config.yaml
num_hidden_layers: 9
hidden_size: 192
num_attention_heads: 12
num_key_value_heads: 4
head_dim: 32
intermediate_size: 768
vocab_size: 4096
hidden_act: "squared_relu"
norm: "rmsnorm"
norm_place: "pre"
norm_eps: 1e-07
positions: "rope"
rope_theta: 46500.0
rope_fraction: 1.0
qk_norm: true
attn_scale: 0.204
bias: "none"
tie_word_embeddings: "early"
parallel_block: false
extras: ["local attention windows", "gated attention", "attention sinks", "value embeddings", "hashed n-gram embeddings", "an embedding shortcut", "capped logits"]
init: "normal"
init_std_qkv: 0.0377
init_std_o: 0.0267
init_std_up: 0.0377
init_std_down: 0.0189
init_mimetic: 0.7
optimizer: "muon_variant"
learning_rate: 0.0164
lr_mult_down: 2.0
lr_head: 0.0104
warmup_steps: 0
schedule: "wsd"
decay_fraction: 0.76
decay_shape: "linear"
final_lr_fraction: 0.1
batch_tokens: [32768, 65536, 98304]
max_seq_len: 256
doc_mask: true
train_tokens: 302200000
max_steps: 4734
dataset: "wikipedia_en"
Each number is 500 + 40 x the weight over its row's rms, rounded and kept within 0 to 999. Layers, rows and columns count from 0. Numbers have three digits each. The size before them is the row's rms in percent of the matrix's.

# layer 5 attention output, 192x384, rms 0.164, rows 0-144, columns 0-95
093:533492557538488515540452458476440419514478541503546522484488461525511518518440499464432468463507479558460460471527461464511476538541484521496516454507530533529488492537446550528548511547561533534488507539512528504611524499479498566465487451543557438483513497432430520535485456494497456477
103:489520493489511496541482515480490529492449469540499494547510477455424511480438568490535447520495526523498524466468441515504503520503487589517492483550464419491523563510544576438512475569552523524434506480571560473571518502509488471472463537452557462574495463556517475521457535529418440483
103:521484496497466466464527491454514503466571483480503498470569508581534460541514487503529486483466422510509512537534477446511536480509572447547479451513482457499456458457439511570467493517553541494538433514422465538445498590471504477542482492542558481479522489502502514529525569520517510484
092:584573570454521512447580491545423497543504466444433447500465517517440540488513512474581454532449508422500559429442541472483482524519464438576567563532498583461478582517445535520526423544499511444485500453510534537452479489537499489534505474487497557442474529400449486496473520520478501474
094:474476440513544477526447499490483544586494491493520539477517469506460525540503507514562558500485535514571495521525496562480520544445454522554423512421539499545589559445503522466502460398540525466472483517439537534504508537483467541513480476482507492625462451508537469497498527546513462445
099:434493503481517447503533436573532551483502496524467461461577546414432476442471511498525471515514577509557480480557511526480479481470490496481548539501586466446499498440485517463468437480525432600541499532536468483588562525532484556467514484532425470540537443491512497509475514497504475500
114:506521483493576497525524538471471540483512507527426453469519574554487500540456483563526508513510494425502483398492496487510478561483485507468438555573512504449487535492508522571423448467483482464532531528506508472465557506491507541482573553497377564530464521514555558576437472507483511549
092:531521548502436548517522475560469549531471484507537554407495552556530510493500523385476446426494488503426479539409431502543473541499503544504514486486571550466481511470492513514568502479511504522493519528471470561440496545538446464592466542505585511475520482462510537490476478498498522491
108:494472537543531475534457423477425529513480445490533453476506524464483547557493548536564459434362527494422477501510465535493509518463474466508467499543506471454550527514424540447502468596560575478498511600405507455438523538491623564535488520498505607545458502471584488493537453492478510538
103:510445554523481477464575512472462516472505460477524464490502505516514506512502559506392482470485477579382493485558511442564568514477507522548491506506563559552482471521521540442540558522521556488464532506545493520483474431453520471530524499543543488471486475463453542455449551523512439537
108:478478461460478520467512540509433522422536566493496466515494562574515507563533523504583454501551429496524530534483523456498485522468537494458461490508492509481518513516483464484586413531493504544498532475492481584505523505549525523571502536532511498456514463400493430539518427466501456508
096:532507423453553476445481555493522471587452540526495564509521494533510483586490542488518506499482530522559500471522545554537541491506441575477520527412491481491512522561435538434515475510473534484541528505541446458446491538526484443489465423492520508505471511395468474384534561467478470515
100:544501503492465482449498531442449517492484490472459475460527451499504497473460527497515490527507485497494521492512529477419547592437493505499479559528502433568433487516478558431499535476545488494483529433514518533524516477533476477456479518468536548538438546379484504478546500501485477507
111:467482511509496512584520502437510469533494525443563556518509539510487476520556530473544462462511476483463421532447445442562568522556447564506496401490459528431528510457513475540503444510503524537485501497485480474512487475477515514528490536510547490463561522556498494477500503485490556449
101:542550505497461516511521516522517460491478486510489538466540448439493542484469408482587524472546477496494479492515476481454483432579469464540524466531567477570498524463531542543499433528545451537495506539516546519559551550564426515548528524551437490426550539393523565571526496488475466500
106:533519440463521541497552502445524506493520486454456468512533464440497542510474512572525500482515517490517531480473531466482563476492506481519520521522493478498588464418477459495463469558468510518439517530539505453426464487466473535441501486428508474540535420497562461559541471512526502502
113:506481520486474602561520469564453524473496472498532563499492499507469483448538480534472462473546502547476532485383438467514448572450529503523463489445480490504479533492481538512444525551534439423486534486509503446490460464492513458521483531546561517438483501549547545534476559486441534487
105:413536468593545555521543473567514544438572496492482481461489517491486404474481516473455533427473557471512404482447491505588423499491501463515456480511491563508519501536467506489517546472580505492488506549518460473548488476513514498481460462531463477505510479521526552504480526464501539530
104:504545496539543501499548516448547499541475564508522545498514444564498476483476503561531575559525476469471421479545482416518509399539473487439508513467503497490457497470504531538480458480468458468520540524499510480504490533493475503486462433542492529545580434529499546499456504497471523550
099:478572461514541495556492476484507569505460520504479515468477568504436519523506496480550575435434475527502527461559460503509453479419539465559517532489493532514526566485454471515524497423561564531539561540491561504480491582453521467446553468520485516475521461513495542504479469478515512532
091:545451519491512501515522484612437541488554459454492503487502549504518431512468513468494456457443473528474515561492490488483461547470501364559518460442561566484486516583456496435514472517593526457496513486517508501555496465550494508497483548497514450494455568491500459477580511515508477507
093:534475382527535508474506424522480506461456538528492450478483484525553518515455506521552522550479462569606490476448526522600486559567479538431470483532487541518421441536470521445491399437441489464542528479475489521443476479534517523545494454470510489527501508498534491441512501531560521491
108:488521495438538475523502519501502465549506530506490455535493479517530559557594547494547454503434549449507487465505459501424472545546492486456514571558497445499498491504435414442474471486465512490473513541430532490517543525543512509512475531476472457510537491419494439460487488483493497478
100:440557544550537514550480515498535491478595522579490515502533483490506466514614491496486473488478574403495448465475495552469503498468509402518425540476481488528477480537499434496476494558508498486546441523425451425450523510481556486477467432497507532492458467518519515473563497476495546461
094:518445444530504429504485523467522485486507539441565499486497452488497456475571483528504548484530457555576444509556539446509490486530464496494568422525501513583556495515520466538484500493533514498495523466479528438516533515557467537506513490514448444476476506476457555467466548497442473506
110:544510551547440539401503525536481453457543527433480502524473468526505491477460478514483514450474458473483401549450601506447452516544565464474574531498519558526486495572489578547502519444563492510501524512519505469473512508484452417597483473529468528434537521502414571468454483489531476519
092:482493474487445468546511465544463529462538448569472480483548514511527486487482548513489503531458472470546527550527453532501446538452539513526455530476496417489516487474510503445451460492449508507490418513462452513485580535482506547475495492497427459535473424540555504544451528567554561492
103:527470504532549498475502471495552519569530523468483564446520466384494533482546500531539493508498502523449505469561532499464526437492459519456479510423525501467566441454507504546468476476488535380548524446541463452398547545507484541427545525499481509457477539530496514493515532524503533560
100:457523512500483454476451486495471450566471495477471526522481504482473484449501427486563495487477623488428493523565477527513477570570462496501533566458469491466558510561515502605516452464468504450516562478433481540478531498450522495501504549401442546530498543474512498508462508511508498527
096:499483458463531535487480508469533530475498457504464444463521474508476505520459563512510497531509535493533550436490524511470494485461498511569497548551527436529449526463497542438466475479470444478517499521499547501496543573510541477474440503455482472476510493477519481531510535536534519490
114:481487510515494502532541446468510518532521433453452494491533497462471518483529433436483572406543548528513451505509464399584499550502519532570535577529501435529569551460507489547571539363647516497515494527544509474562503484452472467472460499520494537544484467463511541551486551504529505530
101:565518526537499562519523541480429485555544529490466462504480493495497480510443509522569488548528387527413464521403473471447515525517415457445488516543500575529503446499505528456534459511445514544453555468427604595449508503524478520514514468523555536450536493461552486477562524556450497464
099:549439504469515466514469516503458541504487508478491558403407519494484542454537489515547528494478435510487470534584524548485461533499512521470470548413616621450559472403561436545481449442513555492530548541434440471484533552491536491519500571494484504486499507512468535484474541520534474554
095:488553510512532471443543530508490511523515488459555421509503514516567525548511522561514593461608519464412478439551547403507447456522434477539506455534451483499472488448412524497491492458500414498464554528574544460495533480480541514518556484549484552510480549464539498442498544466522545461
106:549504485553502417586485474505464537504464478490487504504450507497543531484496491523511503538477454473495409483558383490464499527497525521545511454420545568415538493509521530520456462479466517497504531516469458584513541541529496487545511479469504517452586478496514464499533466519529555483
100:474407536538445477516522471477443434525507534459574477460472484529530514473540519500510500542503539602462494579515418438541536511554506459480554466537584552534472416503529444480445496473488513454476540523487533471487451463489515493558495540486543503474474464564503531543491562503512483487
101:473456464525483520533538463487495547460515502495567550548575522484515481416508503482427528515550486504472488506451447470549509546518508511513469402471471476467487495523512476459514563484449487481530517461452480456478470494467490476521441528511496488466470536482520554528488542474511567458
094:440546467428464519489471485450490452515433466475461515517506526504468542539555551515498458399458590507540501569478510548534558497580457575554584545503452491485510525471515405464533476538586484460483526532523505441494508507518482483540488504481525468557472467502475491476439476528484499551
087:529504499445463526508515502427476471494466489525475522463509431479503433460518482541569566519501496517514532543510530523551499563502495547500501532530449487534551489570494481418481451466505528499473531463453506450484501525472505460498469520491485536438491541481476545501558494476471519522
102:522469528494459460492530544531464468452560566552473513441449422535513540428480481494462456448494449531478459500502532495453442557538551440532431505510483585612459467414561520537462513518601482506414567563449508530521430464511538537559477507521481461423512501536472499487515480529502462495
107:461424477511567484475581471511487511486495528546556520422538620478463516502469517528484449577515524594532515481512539385536515513420535511462440454458533453413575555458520528478436470571454495497493542505477466448498472521526575544543460524468543557502496495475545485541490476543543517421
086:556491465428514542569466503520489410493499441545478447487431482503529561514543498483522488513544439526510559471505394488453500534595511475503495522564496513537455494519441467485537493556482437489462556552454479500476504454474493513496493518509514525462483522462531450479543452475468473498
101:494534465533519519535457478530511544464524485519527523527485520470464423472526466484567450468451453480575470483522477507396520488458523469464484454510447522470508494580551494546563498583522542465471476522500563410528570491505492580493512541499465526529544515462557487543460486459420488478
090:529515440462510470491491473468492490452476551428508434560496481543500510530475478471622503456460497531554464532542477531524503468508528541535571518536469509464468491581500518534513333491555526508504517558454487485479456548489529510554519499438518467519553540474489510528434488504597571522
106:474512541539480526477515448505495537564533476563508487445502508526522497458579488535401568511546495575476479519463497494464531468467493411532494511529553488521471492559526500554395588464507486479450527507484533481497513513533444471501432503538493503440499477502530567497504514537479478528
103:545465539516514441457476464489449529528506422491540492469476510498504526610474525432501489479496466485497471460537546548523554577450489458546486476487541545537500501495440518507573536472574500515481515486513538521551479486491483470582514493478571404503508428525482417515526479526498478470
093:539510496483531484455559550462552494456524497496482467509453496497521507504504475520508480565506477452460521521503564411402565460509562503522544477556541484479503507502513496513520504512466484501449549538463543533512516446503494533510501553456474424534551496523471498471476472546484432464
105:554500546486501505480509511478536446489471491486577515522491516524417517500537501523445508465538425523480492477490492484445560477542528447541539430472542495494474601490449465483454533518535498526480480545498490567519529447496472499531489569535510464502489508484590525481519465484455472478
087:495502564532495466450563499436521402480397483461487547523471568505475464570554488556472517392457485499440468455550511455521541480574484578497489526464460526483535543500492450498493531456628537507469533472578498473496483483418533545457520476488439467476528497588495438500444474544476467534
110:569523442479489550487480484481476540499460536469502429534510501500456507474437496481498530584502463480554485524483558545480513527541500539487517518532487466499487530478522555438524527433466468483537417529486460475491477478530431463473484509470483483517474580451455408498514473522531545515
097:526458495563454491526447467540510502538487468488469505466475492443484511533544474559470563556539426565520432548508496550479509448519484466484512583523572489493558534524475508610461514456527480553432436568494491513525496505517463517555596533421500521446498447442559552507442500556544471475
099:522538465559451466545440475540476483456504550561441533529559534506463452494519495490573374480441514483574469526506454599523475515526447554416409599528449452483540535523505471513550487621493568504498498460442504555541541506491506571485539570495466564531503490490512522496523455512502494466
098:482538452466436496493417560478491417473545579492552528561505388395485492522506466525525515456500544469483468610500478576416491491550521518462542444488436524549534508490484460581495469483548456453548453542422505486528517489459519546521459507540552566524545524500491547498464478437503519513
096:481475553454492499492507435510512514457482495479490511461441547558468469491571527494488480500461496483531527512527519498565477484518495556530506491491584500511461525507526430465523555492480567495487493478588496497466566474526585466413549439453512483451607461594472476434473428564560466456
087:470515537516477487507511518422524498521486484545450567512517533425491488576544434549486499442538514485495496527531502486477570503452503519463419569495512476466615567440475472567421556531564516506564430518432507497515512568538452485446477495501440486507476439577514538513572500527536492535
099:439412526521456523550479462551516508525519492440506496513531512457435416470482523530436461487499539564490475539532463481497424525505449509541506492508513505427514584567504515458512562542508480490529471458461493493481536545539476494453435444501548511481526470497505531492486461456493513488
103:550449611497463539505446501515450517528435478531478505499556547485527513502496486490517472481565423528402479504470486596491500567570443554525485541511475428493553451393512532523540489488492452514479481539494492549446523501504482583521561516500512503568501529467539521437558498555491514497
095:520514509478505457434463542543494455471414453501585511499451462446447547480570533495495518479424496518536516464554522534483441532549561584584524467446503530453482544472527403464504537504495539480516508556510504499491548483485480457447485471487494473486558472601438560548523499516540490573
097:495502476483461523484501465476524451563482528498502504541513564490533513509473429479467514482475534541511557525485489485450499467598386444418466497529500521408489519533515498534507588499494455498487529496557540557431527503484524535473531485456412421477524449588493480495525474498517510463
096:553574524455469462484434563593480522536504431575540503503501487526509546497560522501544489505522481407488490581522503530387459504515471536562452465519503515507499496480509510513523435507491521476452499519488520444499526484475475494466550452505515491471507456472528482481521484426549507467
093:489541428588545515519468447542501516523530498427485468462500535522479513467545480507456476523568468454582430442497452510464398460524502444507603533511541453452465518496483517503441512499519448475575505479466498493452501544511532555505549556565439491507481545443536519527480514478530505546
104:547475441541513513510510517476473501477476553469590487503458507561458504531472542489490459474529419518566472486429564545520516536519495495495550448491487551532495603466489529449506516594511462521560518559486490468455544493537461475547503510549506513491618468526533541499427497478503528485
089:473419488498500455473520470525426484473510479548564421490531529525484492542495517434606469537461494560518509527516526542555536570528513521531528475561512471484513538505470556523553451480454592490440520497539535546564470446487471554497444532467546488504469521486446520563426506492491533446
108:481489444509582508535564452470481549558536494537500440513459566523561501496440527488534463536575523515495499483496484422547560458457484464532451515540493559418454459539489525445475414548478445478457535434475523444505453491494532470557463500504480503549455496418448495514559496497540502502
102:569520573503491451542482571502516473477537508527481509491507486479536473546518527481540417477441451555424446536519465502394540500534486447485506536490488484540542404548488482489488464600481564481460553549482567493496559478518500475542475448500526481488535485592556461460504479558507502457
093:561503453531537506528535409449601521477527518547437546490520470499480477504437500497537509536485489480577475471475490487635537439502506468569415541479433508544575540471523534515483440509504536470443514553479500464515489530508521500509476479524524471541489417489521540522484493542424469458
086:430457469501491546521496461488481529530529485455531489483483517458550471477526478510482502587584544521513507530507483525540553553451480521537558491517514500511592443505522482534504534495457452463491518469529472502473445533462517496461506495521481588507482521459464568506502536430491472518
101:503496545584524507530525470467448496539472450534486468489499516532515531450470519494470495480517491520476436506530470465517543523493452455547517504532504491506472502433510475529570530556499532465510488525463529436453515471547506508550458552507492488505460455478519463502481558529425470464
105:532500433408512443502485579463474492502507501465484549524478522502511538513517559477476499495460498511545600483551496528415496540465546530499449524462430563492523516437517448404526529481453553492537513467511531513493490512505492452490524488425593503495520508441450482527462477518502521555
089:478538502497495470539514474461516429463562491476499521463456547543482424434484447427513525565579516438491457530514514499469541453562514485554517461482500573508444495541542500569568473465421451513534527517490524505481521559489486527533494501506529497483507547553512545575572504470471539507
098:452536519503560487449493510501498494549552537469553513540465510495490465477446530468483531508479515474489493405518511540511465542513514474499583470492452509465563509541499481436542499449548496554496460512509505491492565488501460451419466463506544575542545467470465462502477483450524494529
091:500530504540510528541448531516516474477499533505538440444452516510512490396606496465418501493450426497526457516496425547431503431528517459488496385495591534507507497523552428503460548503482591569521504468494464524486491497518560505488524477521564479491554449449501550531582449508539483514
101:503446488474529523515471478478467502489475490542557424474554544459502463493541524525494551549497504486532488488499548512551533569472526549518434497574506443489555473495524498471440489400429553504479567479444444496508502529505517586518492522480526518532466536489506534456464482554520521511
104:481519533528484556475428543523396537452487447476486432509523476522467476460464497507467535418514503447458501512473534580491444650433590472534529502520481476559476495526482562584470552520565477515494490544442473453472497564480438401566503527531581559521403532496563581504480520473518495541
104:565526534482477448532466566486499488510505511531520549531552532534522494583563530521587472463430446491389513482519515511457497536497529482463439484448455438477524438419473485475482471477539556535448524520565550492499398519428522527510541476454465522455515494523498447468521540466525521514
099:574517513482529528490580490511464505552556448472461444553501559523446504519521508565500501500535480521518508447527531475533472578510463403539546556535464505470468577534446475459440487479509434461483562510548517448485455573461414473494521458518500519465479540475462536548437551555484565506
103:519477543484545481534443482493484539518503419489501496468525562482507449467460485510477459466514467564506534421551491524549517509409488516566509561448489481477504551575528556569490493570530503491457534500520442482481461450474535466471483499519491461540449513453504511512511505555496518544
103:542491521516528436525504506480527485463512448478549505479488501531460452465462521473543496453461476487462479471503483541543489475519522459558486435457467502519436544499560525454535448510522510405492496467491508558479450454512472480510489472546508517483470568520567510461529522445451493529
112:525519457474496464501486497517451484495507546492588471488481470526535544529488484507514514497512448490488483482541529483508437513577511452441524408498483526526445481448458468482488481472468480509461473496481534537475492529493442524597474524520514481466455542494498548564439495487490452488
099:420471467483431465516513494510489499471518497579470461571506500487492514501599482471488385493457550509480462550550472538477487517530478452508448520538384517508481509481485429544503532564483532570491501467481496479483507556504446526525459542489445488500524515496498525488467428520533506465
103:503545505440442432499514556507418431527506537490502526575480452491551538561468512462556499441489527485446534543596482483525429540530440472428516468471389526533516480480468532491556454445499501481495561557474553487511481495539570462520524539451444452477502518484403459478421507548536500465
103:498554538454514506494528464473471570567449495497413515518530575554489515492483484515553486432473619462483590513495536440547544535478497580474515576481502463420443526507505535477479493503522518452533455485519547456481455546507473494468523455455463429527443554475502481495554499440503519485
092:519479501505584534431427517472507499467528555537430511433529461414462482533434472495533552498475450490441544393428582560469526486537519548449493529550516481537591558464488560578545512466473484503580448464485471510534512467619433481424552484475482473562541394503480477471475500449495416568
096:484506422543473506508572527591498487458572509528523505488451448479537518522488560511538520452536458505543441498471494422495397558461518486424440464480490525558522476533475483437516467518523432514472542542515519531523515482496476550516532550594555564484475478526541524547614476427497540534
104:521510502564574479465504497475555469501515473437581516495552542442481446566432477525528480505545441516530484415527520487546480494569512463540556441561446478470554567499491551470514517496533463485507537512567549543493481479514498538488498530564436493478475525528546548462528496481508504529
094:526455506472560468562466467454511519555486539467460516510515481510523486500431477536633458477474465528425569498508444499503532502418523531459534523503485527536498446512501572571478383527523553487504532481463473523466522566494546503487522498414497506538460516424600434502537516538477501500
090:520524553535520518474581591462542535517567575496441545536507466477571460502497520493471528505517494495473484452439531461511538520453468432413481553501401559549550413465476506436502516480520463488523501557483523502480495496505486538522479474512499538482501546438465518490555479441485475485
091:455457467504431495477569510607469506438522489493506509483497526455569534431500497514442506509500528514512480552542549454493431511458604501556525465482467490459529473418555448511500541511499475496529495546505495533469506502476528542466512554530517490487526507450533622624464469485531462470
098:546456455525474496498460502570492512506448471489458524428522501528510505464482547508493492531461476610520468473537502549506380501501452570554464539453547474474496488518493523430501513529461525468426499573493438536429496525470444499482480513434483505485487518465517524492504481502574480563
097:455529448499519492462490463542516519539512455566483530516490539522532580539516532488401515458486591462525507454488496549491470484499514469518529524487542513444462475439507462463510546490506531478520508463538553527435524521522423467515470406501460477451493530527541541499482516510522581478
095:543552478472470541540409427433481531477504588479474509472475518575518495483484464573485563525406447515497502497507462517591510516522525521418492504447471532560411496533523478564443523454433628552421457460477477490497498532488444523499574469494590515550453486465505509492537468504547524507
106:507485546528519544482517511459526472498494501425550447520485577529535500432512437484515521547509536525439454501465483531455510438522520499475569459538473479415512444483517459518560454521481455505549491493470480513487531467499498520489567478479532489456536426514528486508559535534477520486
106:477462472461497498510519475481473574531499439493468555512498513523451498513451480500535564596476498539520511495552470462480506532477510464538504508471543473494488560457517534503551500432422521550507441542483514495482516524540439473507554487530489448499557462489542448508532577541491481481
099:537447555485536458507489482434559510473501494501522428571505479432525487481508585498564530531479480507428571459580479529462592414442558542534474571586474519496544493556552471465512440437410567554485475461505477443537516490492542461493526496407467490480561467521416481506509447531547531451
107:476485448486539498505509460467514514465553498522535412495491481461429467457522525529531454487520549522562502483522479527490549459502499399510490435555458493490482548605522486502452481612497451443497501545463510484537484449538471503559486497533478516469490490513526550557428517455484512513
113:530530464447494538478507485476519517503493509459467541453491474505522527580490457453581553465456480476522537494451542520524434484482491524520480565485512544567479487443429468485561438415557533517478537491528525524517495547494456496555503498463474468444523486495504436452493532539576486465
105:459501517484540535496479527586511464471478527481503484408472493487528492451520465519533453467534522496472523458498505485486381490563479560435530489508557566503558466496541490563482521517533445494527509511494514531453492475536585525512505474491502497508514535520522569515458496521495448489
107:500514543467511571469531540488537474530507545528536501510452528503484517552562547523470539530479553443439488488456539473506506459597448480456487446541459599463547544498480492461524527507450487497477483471542513458548434487553470547535518451485474509464525505526396538425510423432432450488
092:526574493501457499468545503574447470486469564566477474571426524520510511541495574452506515484548475494508480500458508443419498546552512503416453474448490515462461515521476515476497462479522431575450485495543457558496493469428482527534485491526516539515503480520532420506558469445556507486
097:474481450496478551488469528505487513536465420443519543449477565495478459448529429525484505523456515496626512535528493549476468495505489573527529522480554476418520498485544456548490561508493608449561460455456453504463497526505540538478502462460499473499525520436482479579528468547503504481
105:470529425478497575520475448476524556551534505514549476527459559456530509537447480527473477475502489486484525439463457542549503485461405403418484444479503524434521498539415534538537533577468530469503549457564529509570499488432479520517488423563508590495462545492484543528466530467506558489
096:499503549555483506525434567501484469571505470470539485467558552526516486513599569511476605536518464477399478476503496565433455554541407499507534418547505475470543498535533451449516551445460502483522496461490494502509554579523493512517534485542482608461512524470537525455481482441481479534
097:483492439493479477472459462500443432508498508548513536467490563517448536477522540517504506542550508487604496518495533591540527548590512510478493499446546513501510542544533497458449450480442447487463576542508511452464505491525526527467536490482486478485423512452474534525487454502529488520
107:506539504508465465470534390511464475418429538497516535505496459514557478566509507512545523484475438415571501483485489503646526558544582545520462450469434550527443457499509485549498512461510555513453512463529504538524461482451461493509448540523505479473492498500511434532487471508585512543
101:394515467480539514532508534507538481465447489516486581515461494496488559483518520571560470381475603494522514478502548479484478489525499549527430508424543521549514561373525452481473455523551541498586524497492541446494530530479447556517480537467523456550463477491558455569459452451457501490
100:526537493526453533496517495526494460463488467454485472483523516520532502492560432474499511564448474421483519442427505500547468496518530525494539503503486497490497495505475463569512496472479551517502549454536511519449461515518555512495522530528456534420458501512502536495510477521506505455
105:440500505512511527535468502575503590477545487536566526476503532454488528405525504477425458490532547528477528495499531521474464462384508473497462485439501511455576471479506508534529549538532477491541506514451450410519525464487527469502479484490528542522483433552517554535472447497513496488
111:553537461547558457490453498483496546474485546505465490471557392478494497475515496495575550406514462505557439503565513499491530494457523525468467553503478429635518473485540463529507498489617459476525478528456470499571516506526447511520507514481497502526481504449510479476551487453494492572
098:477571473484489465510478490451425532515503462613559486512485508532492556463568511543445486511551510417511522549563488455489545604394508482575381459476465436499513482465577499491423531513478470503460539482477484498567553470470564539528454539498499530496413506470603465444547524443475509458
094:446483525508472529512416510515483392425499497489509517529520520500508518479521532453553477525500548515529479584471441535526496510601511541464469434486481490470448481485519453466548468505409484517428466414450540600564431451472522527510453489467494523481501552500436507470538500451485539494
103:553554479552479453487533486538492507406491518496521551490437463549462575537497569565559530547584488463557414530507515477524443505528554492511504497521498559552490508444496463439466466461475440457462476573505479486487531486550466564528451461502538510488492480536519486502527512545552506474
102:549501462512424527506554443543575523494557507499477470524525496523469459471586476497440469465492414500533470581470508457561461395494479451449493482530508427524510531485541431530519577485532557506437525487462502516577429505528524500473530492527434420459526425482486512556528457477483470415
108:456480494525489454527512501528492468466507510492510508474495509445490444461531481484450478563549519518489490487558429461510490494520522455534507541472529480455585529529474486544554542514462452522538490554481448559512502456493483504535427549539531507518487470516496501548462530513505516555
103:542477524553482513536506498472522506519553456486524449501506526491399459444505520492447489539516475476480487515508465510542517433509488405489535470602481467459506519546532505511499533492448444465494528498509490553571544429499488489500531542490457486431404561479478483463496498506488484491
106:477542540583488456516480392544419472552509467493461474476496511503507483456469528581471486550481524430520406497537488531567492602566486444519507536515539488531434517532591484507380508515505504501463542500465519461533475523500496504543525496531491543497468572467499518553494497503558467534
098:475477523491533569518477495521540566492497475531576513493499509502493562462476579423492539475556499529468499497419499533479484466393525508498486457457528482512537509461508546412548531455537463491515510529449494442494484481440549488550470537504478494474473452538441563495492462477498497464
104:539531533486469448479558546468496470551462483504466554547545475492498536515511523556514446419532477520440534536565560458409540493470500516492460549413491447539555568469477479492438534504613465518431511524393457436515529464473512482511498574473503482500484402438526511481467477458466393526
097:491519559545473568498520504484534567540511486493446497509486509465579507453490497558439568518573503409421463490442500489523478487507444509493476520534448478488559452490561469520422523466473422511495510553479533526430518472476423544538494501468501544519464462525532561498527496536486520501
104:510465484499429441475455498472451409530492457485542459425485508520444539530509441462464514534557525504464518565538565538472471530593488494526532459563550541496424609452487563564528533505485424459513466440514541467535469502543502451514471472471497529464469558482514549469512489449474490448
109:527569493504538424475519499514519496494430516479533477476477482495472490550570512599528473465378492503498482463568540494478508472531479577462508470541576527479494517514493448544418516581519607493459505480493479522517557510549513522464492479437511475476479494492532484494499431498530492488
098:523548465495510507487516505498557519500512531495485547537483551493498496528482537487413444495503537497501532478533469472515528407506526455508496518421434486433538477462478492425583580566469490539481492533522490516531479436499527455498422487518504447497473434573507445541509423523482491487
094:486501478545435488580492449495519457469449550578442579496400509500496483561509530564470547535542503490566478476504419521534513503540501476472440535397469581503485556531447464460502527465414426485453510457455455543497503481449531543546497481495446578559476530406526493468565427521492554531
097:490521540423437524429424502474484470397448466525503405560549545507538480464541536493528455514462528453474533540471564590450474486500608546509511490617430436446505391491501472496512510547498537487523483560409526479451545467458560442516487583536481424526488463563544555534431446571521465480
099:571546523493499506481443459417528494477501484497523488483545516517512481497513517489525544495447438463451557559489520487465536470453536500508494476550479422431484503513510542510510499408469568519557488506470527536450543492434570485475532455446437519520559443529498517505444494507533555548
103:470488438489487461479476466504545488530456518446462477472512539476479519402514496568499497559494518499583534467559484533537507500541538554499532582513522396516549523462645536531413487497475552499518512433531461543504471521499460496476504444457501495571443466436469483466477478508529478528
094:521509444539510366474471500516590480526486460510476526467459549471425559579495502469519459470409510508545455511562506522496494423553467486537460530505570491484568558475410544476485501521554518545483482483464556476484491539521445508528544471444460460510495477535536499497489528532527489548
089:512543545538535489478592520522484549541472431472581453500485562464503481535477555476474503469457495497525505469473504465507506506433457529566558471512504532462549483481464560456518547509569542509491566397516505520520468453460510501509531563443495485522492550507481517433538508458501530508
097:465533510513539547439517413539515456490501542549552513556516518536454445504482530501443477496501597480489528462500550450625458470526501459480506449432454502519436540613454488479491567565457506397531458444494514479603433436486481524502455483574544462529436539549428534518480537442451480449
094:467479480529516587542485539513542601446533552462497504506499503549411471474495455461435509524538495521473446490409493514499498486423538501509472503495513513523498539533521503566548535522486472464517544466528486445503508460483507433532497543506557519519521520480506466489492501483496437507
103:521469480472520462468520458505482503519560508504427528483539556516487459493496496525498425514525475559516537457541574474575463532515465458524451598403535540498507526537512531532479509542532490437492581536456474498481438455424444471482477540472520539479478531495571524486459580521552498519
100:546494464539558503416471484461524547500546493500572454539469497479491461556435595483518453526499440505496478484479589559490546479458555436568429441507447510478526494483428517429530504520497494495448538505472499444505484427502536485534486498508492454477469429527484466499550489479486461484
106:509536512446493494442502518454493498415495534464438527482515488548528489502496543505492447522445504497452537470474541492528483493510565500471520502484497547509489515433517447486529499552440582485505451513461516481473465484417537465518497560461504543493497457473546528534469514474523497470
109:448530483447480495539535549483486521439511476515419463504552459484475545475481514527444484583560481467551574480522464470480509553415604545544414540508504407577565555406544498540527591457480483499461438510514443570539534498520520481471475533505475435554466505441500532553424403486556494508
098:525490441459484501448590516521465497443474536444549450443466467534449526521491531475469471505529541485574514544494605453522472546517536567470591516524555518576470559491486516431468539512487467433542538457485518448489495507475499423474452451482573481489485487471425488511456527484511481476
099:476497456524486512511526439497518529486523484527458460435527502585497486437473483485485492551512540580556457484514475411544463533474549501481440583445513449538406519542521508498530479558477467447478471510524483515513472487492492509547477526475561549482445495486559529476532535497457508470
096:482499530489542451517458525535451484570439477460500444557562490548500494609519531511573467523435534493500493463535470494513477595511463579554545508575435453520475462505467503497459422481480576522467478489474515456545508535559506533522491497435480526500444512447444497503412575453475506490
097:479437509502503524531494567480543500461571531493455499527490489440476452484507445482608547475503545467551554485475481495470477493504469447414538518528470509530538552483447471576496421489490470531579413440547594507531509495546522519453551551536425507516476516461538534515513544479434527466
097:513480519543495495481516485513477537487475489487504498484510474481542545541448480481518527503432495539468455474492515450511537530439485487473464519491479447531522457464462584531552460520521564561526469505484494527482543499456528465475492504511504504550443541501535476501498490507517460483
105:455574466420457491529469552472480500558427584491506524593486510532479564504413544523472510456513529473482567579514515547453521520442444589477497516479459518549495508469472549434563516483555489523459524488516479422493467486460540462478420531495578493573458488492406474470513523486488451518
095:514531486512572468495524484508544513502495435570564522441447527519508518541475477450545552500476477504530499483499496491567509487501465445523456445470588496496470483478469583483510450487522500482450563449502462587516479494458520521535515506532497528474452561487506477490583468479491491548
155:544598517476485494585529425437444404431519501444534517504477468370429508450476554469535496483525539487518483494492420500499516480603505384500558494489460497543536521510479506432504465453529466526466459552482491571492502518521502541494478534473499542528501466493492524491497497448516548532
099:524566471496518467471480494517470472498564484555510512519519484486544483503566490447548489492467540442553503460527541549460471455543511423525533521509531459517555451512489479476530469501459496543499463473476517482480437514469472516468510435470475575502522504505521500555486553475555607515
107:516521552500462479509525537598572541506485448516467518535498534480514451544453549538469559556530470469464522558469519443487431473461543554585497530455493518469522504558500567445527509440393513538435515455472529526460483419424499455473529514506463522476474514507471503429509404440533507502
091:515422519521489476473524430499492464475492472502539619496496514520520507510442494509540459529448433567534517471514489460545531556527559508533506489419528513473441453497451567499525503483495554504448513539495453560486454468501513460500359541480535450511449506567562502477523524554516494483
090:511532513511476506463483526516534593497515468564488454516425532539534520529546506574531521577471504451439485498505540513502488471426420534530464470597527595464478503433479501466477482503469548462472480431531522462500497482501491543478509438501469515441473519538522489441531562470453498452